Part of a small language model's weights.
Size: 16 layers, width 128, 2 heads of 64 (1 for keys and values), vocabulary 820.
Architecture: LayerNorm before each block, tied embeddings, attention and MLP in parallel.
Training: a variant of Adam for these matrices, 122M tokens, 7459 steps.
Each number is 500 + 40 x the weight over its row's rms, rounded and kept within 0 to 999. Layers, rows and columns count from 0. Numbers have three digits each. The size before them is the row's rms in percent of the matrix's.

# q: layer 6 attention query, 128x128, rms 0.0803, rows 0-30,64-94, columns 64-127
# k: layer 6 attention key, 64x128, rms 0.0793, rows 0-30, columns 64-127
q0 133:553509458491429552455548526446474566538515502470520506440461501484490458424582484511486457503496575545481515571496426556521458429521491486463495476456487517533454492464441489516498513458492608
q64 128:484479511504399512482550522452483561519486483440471474420513477528485478498621483570550476446562579503493504587449456488498440497459453544432493453509546478479493508534517501522487534452473490
k0 119:495528456555544440426510508525432454498476475519498503484508415502470530486543486449495483438466551501540544505481458470570535522558508499470464489544426499459486470460501487488524427504550580
q1 115:539478476473571516557535522517488533422556567482537454564558537536498478417491463545492427551568508530575428547545481524484540483463502498440501535510475528495497492509390459512472520553458520
q65 104:566502434421516472518525464490494475493482510441502549545504535557539467481507493485487436489555541542472542540555536534494564554486519507457478439474493559459542567545536454519491492516459585
k1 136:512479460544517521461533489483474595467510468526509473479477401522466446440595495523508551518455532472532483605462550473484423423464471543442531486515525494552489539541490470435474493513507590
q2 103:447549526463620491509441496526545489428521522511538519594541517536521534510392528503509495532476443466557464468564552507474582515413490478466506577552406492475532516493506464429483468540509473
q66 084:526532501480585491526453496523470441458532500537556516613506558480523511563411536427495516526485440506484505424566510499498584505540505444511479522546469549485538524499505476465461504550546538
k2 101:509471557388456489578518526498514484541501517513528531463534602483583525570471551469469484484570503560466525462515447501432497502486504537561519514468520491512524488478517562497480508481452409
q3 147:434522518484596497537430493474570443476480480521528545583502480522497565556432541529526516488443446478521430435512568451518552512457499440555518541507447488461499476520535505478477506511529449
q67 131:482516535541595549532448474493491459443545499559572496567479476468533511549374549502510547576438416490555442439520497491503497455508505417549509574496473507526498468485477485449454530541562454
k3 137:489470508495454458517455526495498458532500505479528504498526579493545542582425501450487442449555467558490551405507429522490543567565508496567457503501439484458523452489507558565502475479509420
q4 130:442537531502554469523475486511526468481506473517526514603543501525492527581436582538456498489470455478543444410526568473509538493456450465510484562447468498485553494498528522450447448548577451
q68 121:495533502541553550559461505494503466436524505572577492568500487451506517553408559486482530563465415498540459421500479524484492465489486422536527578490439494513536454483512520412473474516543461
k4 090:453513490502419468506449471478547466544487497516487483523488555522585537584395536470435462499512470517477577452522480528530557521530502457528476479541467482540509462481505521561522456446517416
q5 107:522454477564410504475554476496483539552497521480456466414507494492455444451607461469477503453521549541471539526490482525483439536589537580479504408471576516554511507455481512530536545456472543
q69 093:507483485463454469457560509452531539566484469459407504395530438542482471424584483521496471413557561501472542549455471493532449549527492561484528477516575473496487487496508568525513506465438526
k5 144:523551468526534537480563472530481526481511521518504495517471451500465463416587493527492547530439531433525437580479568496484455440469494474413544476519546517515487551522479460443497487528521596
q6 071:556488501499508611507483485475522461452529533497520516518471518474581583463496454506583442530543496506523483561508493441541485515449517449419523499513475459473499475590500439513494471548529536
q70 062:498522447556437464504491419478458485533524580462468475480504518467574481463528514468542517592471507532499501528498554552476454433462458516492502384534487500400506569482494478501510457527459536
k6 116:487476528544495495533462551492496475478518548494502509495516583471515491618399487490499499480537493555525546437457466455555556517483520479509465489530471448507496491489488482570551518514524450
q7 147:465537499456589505533455525510549455457505503516554564579498532508534540547444521508559514511450447492527445438504554484492537510434486447519546557545416488438497469547510475454493466495504427
q71 125:471516526525555556554440485474480458405503511552586508570506542459509524565409549463485531579452445508545463431515513506481499457501497453536492556511436508502547466491486479433481492513589472
k7 117:473490525461483478519463507472516455505492490475513494509523572511528562581421487474519443451562473572486559433533436503520537578554520454568462516491448477482531444471500531569522494467495434
q8 108:574445527551448546468508483513492539553460540496447448439483464449481461454577485509501481412539571528484540593470444478506454503548575589491494413486557544541502536516462463538524567509457521
q72 081:532525469478450467470597498545514532516485505455418481470455455508479476434581463524505495443522593526489524593456545496506501542503519542485506472488576502452492552534465518592539503509411571
k8 200:529486504535553534483558533514487559433523484509471480493501430461433453434583446553534547509461507465506432583458529482516455452464510537407491496471544533457465575545485461507513570529512551
q9 171:596497539537497526497529506503453533527512506532504515472439447448498511466576432486540499432509558471465508596448456516481489493513568570473489418554523478521466544560502466539585596502481529
q73 175:532474531513472485445544505521484535574471508450438523449478452487486465454629450512507503440493549467463523601485493490524476501488526578422488413514564551453442543512515474545535549523434537
k9 064:531474515614532499455522520566497522474487531469540578432549535445460514567517549512508488480471526498504503465485442543494555520532515582401562453513450508422559567484495479552545566503479480
q10 155:525487545513508520478578494484459533488501472501471501444452463501514504431584441481540514443494563505469496603465530530491498558493490602438432454501558473506500561495476516527540582495477562
q74 192:555521551521464486477525530463458506586485511450439490417470452496487467473592448519497511412496569451434489589478475505523486505476524560428474412495571533456471537536511488546531569472450534
k10 069:488605506528473458420532522575560462543511558471519555442525485473597546495559529463441463512477473469547508456464543538434501489523458571415504468483492464490559469471461510468563500451485549
q11 090:492466468472547532468564564512432520480452465488453498462539438479534525484551446503529499537506519483550450525502496440563506512492444430426453553488487545471514432465574567486520486511519559
q75 067:521406521559473538524551518445494528501516532454421483444496473444582468459575515548521522525494486515502501589504489508542434441424508569476480435492514522481507501495533476525561560490465538
k11 187:480523489463476473514459457499520439522487536493495502532488546483541546565428517480489458496538446534520554378507488527499563522532494460552460532518465475512536401439503523500491423500527451
q12 101:441590540516483467531514454478511492442442460495484482482408608540538500484501574454433567467466478575479499499529584549492460548482482439459525479474535465499547579475447465505443501459514466
q76 092:540515484487465457494497490475438503527443485507536494527470495540519502523531536395435551466599484492456545492600488591429481505465458537517576459505490528503466469461488511493475479476531446
k12 099:482553457535429473403562553572530532493542526548556531516576483572503476528489514499489468490462524452424512521453483478497408442550575532465441456466489504530475514478523484449517470461535501
q13 094:479564457494480535531540485506479515509416526463461529578458512513455526490511530488462446549530489480421463517514550517504541461486553510504549539496544452539493582513538511413444477524567584
q77 091:521500534493585461491519538522475515499444530532480502584487504470538519491495537489521462524559539531463466501462567568459540443514517517469541579467497494468423533517476506511486536552499525
k13 090:565479518502468477428479450579502514467460611485547515501558489460480530550476549529420490492497486428415568515461483510509568467508501478531485528484506540481498504526508535557557488544452481
q14 092:515450572452520490532478512486445484502511463506578521531464468527481449555494494487504450504512468499401421508482517459498546526496493599547507525487531410484535484536491409552496594464570516
q78 092:505545526514478504477558467488523521524512524506505515494475569533475521469493470536580493539525545527463562474496514493459460506536547527446463475492496478515467512493525396541509473465484486
k14 091:475550501469501517539465572455462482431459484487427450451491534545511539565559526474498489440489551470511513429463518537474531491532395495514504450530528505561531509495485521534499532410449474
q15 118:467404529475568501520532430507469502501461436406494499451538477542575440507528442465584494457477498525501506526540544519428466553489436555497508551483462521559540531439501495485518525485488516
q79 103:452523462508538500551510496616494564501561457540551492492508455527501422476513449545511516490461536502517458496497570510518488445505452432502509524493471569496571465563427442501490498524424541
k15 114:457478526501555482586462476492535529445464415563509472568450496496553560513523479488492416534432477505511505468485482469410505443569463552520521510487551500465445535501497544563531546469481449
q16 105:480475499480455536516455494488436517495498486443493526511498537529556448517500471426501521433475490552483400516493511526486482512538465535529520515520508597459573486492552440499494487416526560
q80 089:489546493530482503467477547484474549465553544467486477535509500568466462422475566406428503442502553563506533504534510542487470474542495548495580464471504452506588522519453471473475455569514603
k16 096:471542463502458512528539495464461452505462520480432554535499520475548498545544476569498456503450562517457565465440442448558532474482515490548512522576474535562483516380495525504521541448484452
q17 096:560442507544516521553508459437464479493461551503515511422423566577525538501460474522493511385393496600518489493485479523452460489474496517504564507449467504475500532530536488535479515495508496
q81 099:531514518470528443458495560468509506523534490499557468457557504561462443535499510415490527441503483418473505500457433611481415482496473504474596437515490500561517439545443443508447424530557466
k17 094:469532480460434513443494473489496549531510439498519498514507471556518460524489492497513487502414490532467525496480467453557528496475561529542532409486494475578468491555542556484450565463544517
q18 094:448568472559473502508530509505471520470466560496496516496555480463481501489500499549452508445506530402550526525538531512445480574505444551440478576524524467524527469471510532467517512487527471
q82 084:489550512534514504499510583503535465559517517496492561501510504470504435483544432559514518537467505418498457462476422460483478455496557478501504524469543520533469526511543488484479492466422541
k18 090:417532622457480545518490524545487463532430462530411416467431433519484487451476492428514488459543580549502527563485531579476465484491505498467493502588565493408568507490511492516515468452531498
q19 086:534501477496508527507448474450388570512470511444502516541492524470509482533524496516476553517516462508521455530499456503493446415552512490616527504480521534484562523582536441526470528517553544
q83 086:455475500483470478479430551571505565529501535435538560553472576536481471447497530455508468517540563463537529470512538512474482410528516493492595484459487475519506501538444458446462385538539514
k19 082:495476493532482485538469525509396507454440511534530549524500491541479486584478500543480425473524496580530523496441488474567544522483479522540481550554477510545462481487535484515526549460515427
q20 087:416470502447494484448450573504521484511551480465468470485506486501478486502468472539535448515472549488430486471499540547496540536465487582513453513469521487550516447466491576487507484422493497
q84 088:482565544466526487452540473465505435556609422571504502425510455548474460503488473516492578499465482495483518508531479444437529494501482486520457552524494547475483453489552580522543568487451457
k20 080:440567522434464491483485491457514517514484478532419450551549496445591473395583531452497524455455536472476486548508505510466498545507424480459528482535547515427519457565480535460463476484489509
q21 094:505557488521480499489473524490430577504500483528503498598477572461482464561498520496428566500466472482443463529537500525522473451540520433550511498509516560502498536599522423497424538447521491
q85 086:476503528426438518467447513519487549512519476479547606572493544605514456536422520418502563466532502434509526478576519533500465527489567556495510518523454512520421454518492507476519483552526476
k21 088:513453548555507519451420574577485531430456470510532574532576522551522554546545494511460428465498512498438595496441479489547489448531518496512534471560467481492545480538542489520515499450478426
q22 102:513452471466489515546463460472564480454446567513479415492506471479432543477460510490509463478559451544459460449490496478523503526453524461497520520488527546544532442450460515568473481520449510
q86 086:498465432540467497488546492483562481515487594448457482518478513537579549459531429510431406517555543491475446522461583473562483529543497488444559481537528540500490444526473496503549473467472447
k22 093:554521433441537512581563491481388447515502482473447424470529463515485497450471483501498545534499492477485458473440486553439530481445469513509530490508465465526461477522515467525510529491537552
q23 113:559533489381523505467508479492521484515469481472487462528538419525574539432519509472470509514534504521496509509500505484590505437529497514533431513469526506607516427524589558455520434535404550
q87 091:473501544513437464535464507494518496508432491489501450544423477516516523509516447479520460439501494496461541518497552448614541462485476412511512481528521491499554401481455481509503457543443410
k23 107:497473482543480497531494483551516588473501468558516552534507415442511501437572518537545484442436501527580563481559500475542510496494495555512492576485489522486452385496548469535483491507442487
q24 101:469447508527467462533535481488505464434524507535525501470460524529459541458439511441530556475496467557552483504428535483500474553481493477488497511536443538458522457473393556502496502593509450
q88 078:580486486494477460523470473459469449507470533450534516542525535493506571494523432495480431471573509432447532544431426502479511572536553542474466412522476533476462498500478504484431438492552513
k24 091:524510453488502488522595503498447478597523523496499440404465498552487520522490508540517573559499468470521456547505551492463438462465439480430483467474443461539482508496508468487482541469518561
q25 098:473508522443497513499484474456517545508469503516527477466505485612478488461477508450476544480565425523486452474519517493491466598557529463489499542558483494530491460489503496513485534591574426
q89 098:545520471487434487507513545404539470565415487468494480497507465542576441521550533447534532459599482495484564531549393489457506484479535550475482473463483557483485443485496544473495424479544462
k25 095:536469471494522486442569524555488522569527510542487461532451450511540406479524495545505535448479579465507513487520547469538435416512490483490426465502514494570517429467563482452499515449449557
q26 102:553509436560544585571527458528443433515512482524427474474510490495450534530545474480509461548545467520539424441495442454556538535479585426409526533456551484462492556515519572500521494457502596
q90 089:468442530549581518474544501539506455500575475509502467462515487516462473504500482502487423570415518551494414523487590553595499459525515470512509469487466509481487568534573460507468523500461508
k26 097:490449459526540484534434491417489468472465482471542521476571498413432503508469577480535540518500445551523592460457525561513557526519453510525539584482568527493446505561537548526533499515596496
q27 097:499412527530542509570461444567573508545516511506485459512435535548541483537476485421533506479465463516516462437479563510502413516473466442493527486503519514443556532423442407481443571524531478
q91 088:433517429527498525492565482423460569518503601498510487468523478553491530497423490400432469429482444529534498503560552515478506553547461521470546504486443504463502503503467435531505536518498485
k27 090:540523450563567479457541515492462466474523543441556559493594493560481516515531433541462528512473470510445501494453440491484468506540493512402546466464453490513461602533390507531525580459542545
q28 095:577569490514515505536492534521477485527485532473517484527527531504464498499563530501406492515542457518533479486520386429525551442480549418444480472489519499457476503589566465518477497520516545
q92 082:506453473525461447554491477504506468479458470538468505541495514449525525476538535516499608558524516535577554502489511555488488454421522557511511449467524523513456523449553432518534501538525472
k28 082:567455509552521479472439541508567454452514469459521507512546486489453498525409549546525486483480482482525508445523535528568551506516563512531474500473532556521498524449487473438538394514520498
q29 100:530472480588523533556535515487450528423475499531544499516515570437505464580533519531522525471483433567466462494498520435541505459484549478485548459490491551460539576542465455568450519460490486
q93 091:512495460543431527471493455476556504433580560458485458501490560468509543514512534463457484525493502499442468523463558568610443566478536475434470487517554522542512455492451463464459543496513512
k29 094:556530441465524492497490481493475519392535433411505478492489592538483562551450512499445428556482521463456493457460509492489531501512512526525517515455473481547512520522531477549548528555552580
q30 101:476525500493451496438528463483458475537497545504490558499434457506570501528509497564508470484475564494500514469546529579448491436516437569517499461500530439514493491472540481520538453417536556
q94 084:490501503507551465508529585525412545459541455545488486503533539477444522444524519516499563568516520441550515428471439501466494501508442519519471514514495446526467461483537520480500487553512552
k30 088:490584485414427495525483419456538512577454513502436505534523441528491464440558508483515492536549481515477542527461471468564519569487534478516506495489542468504465520536462505475474453539512502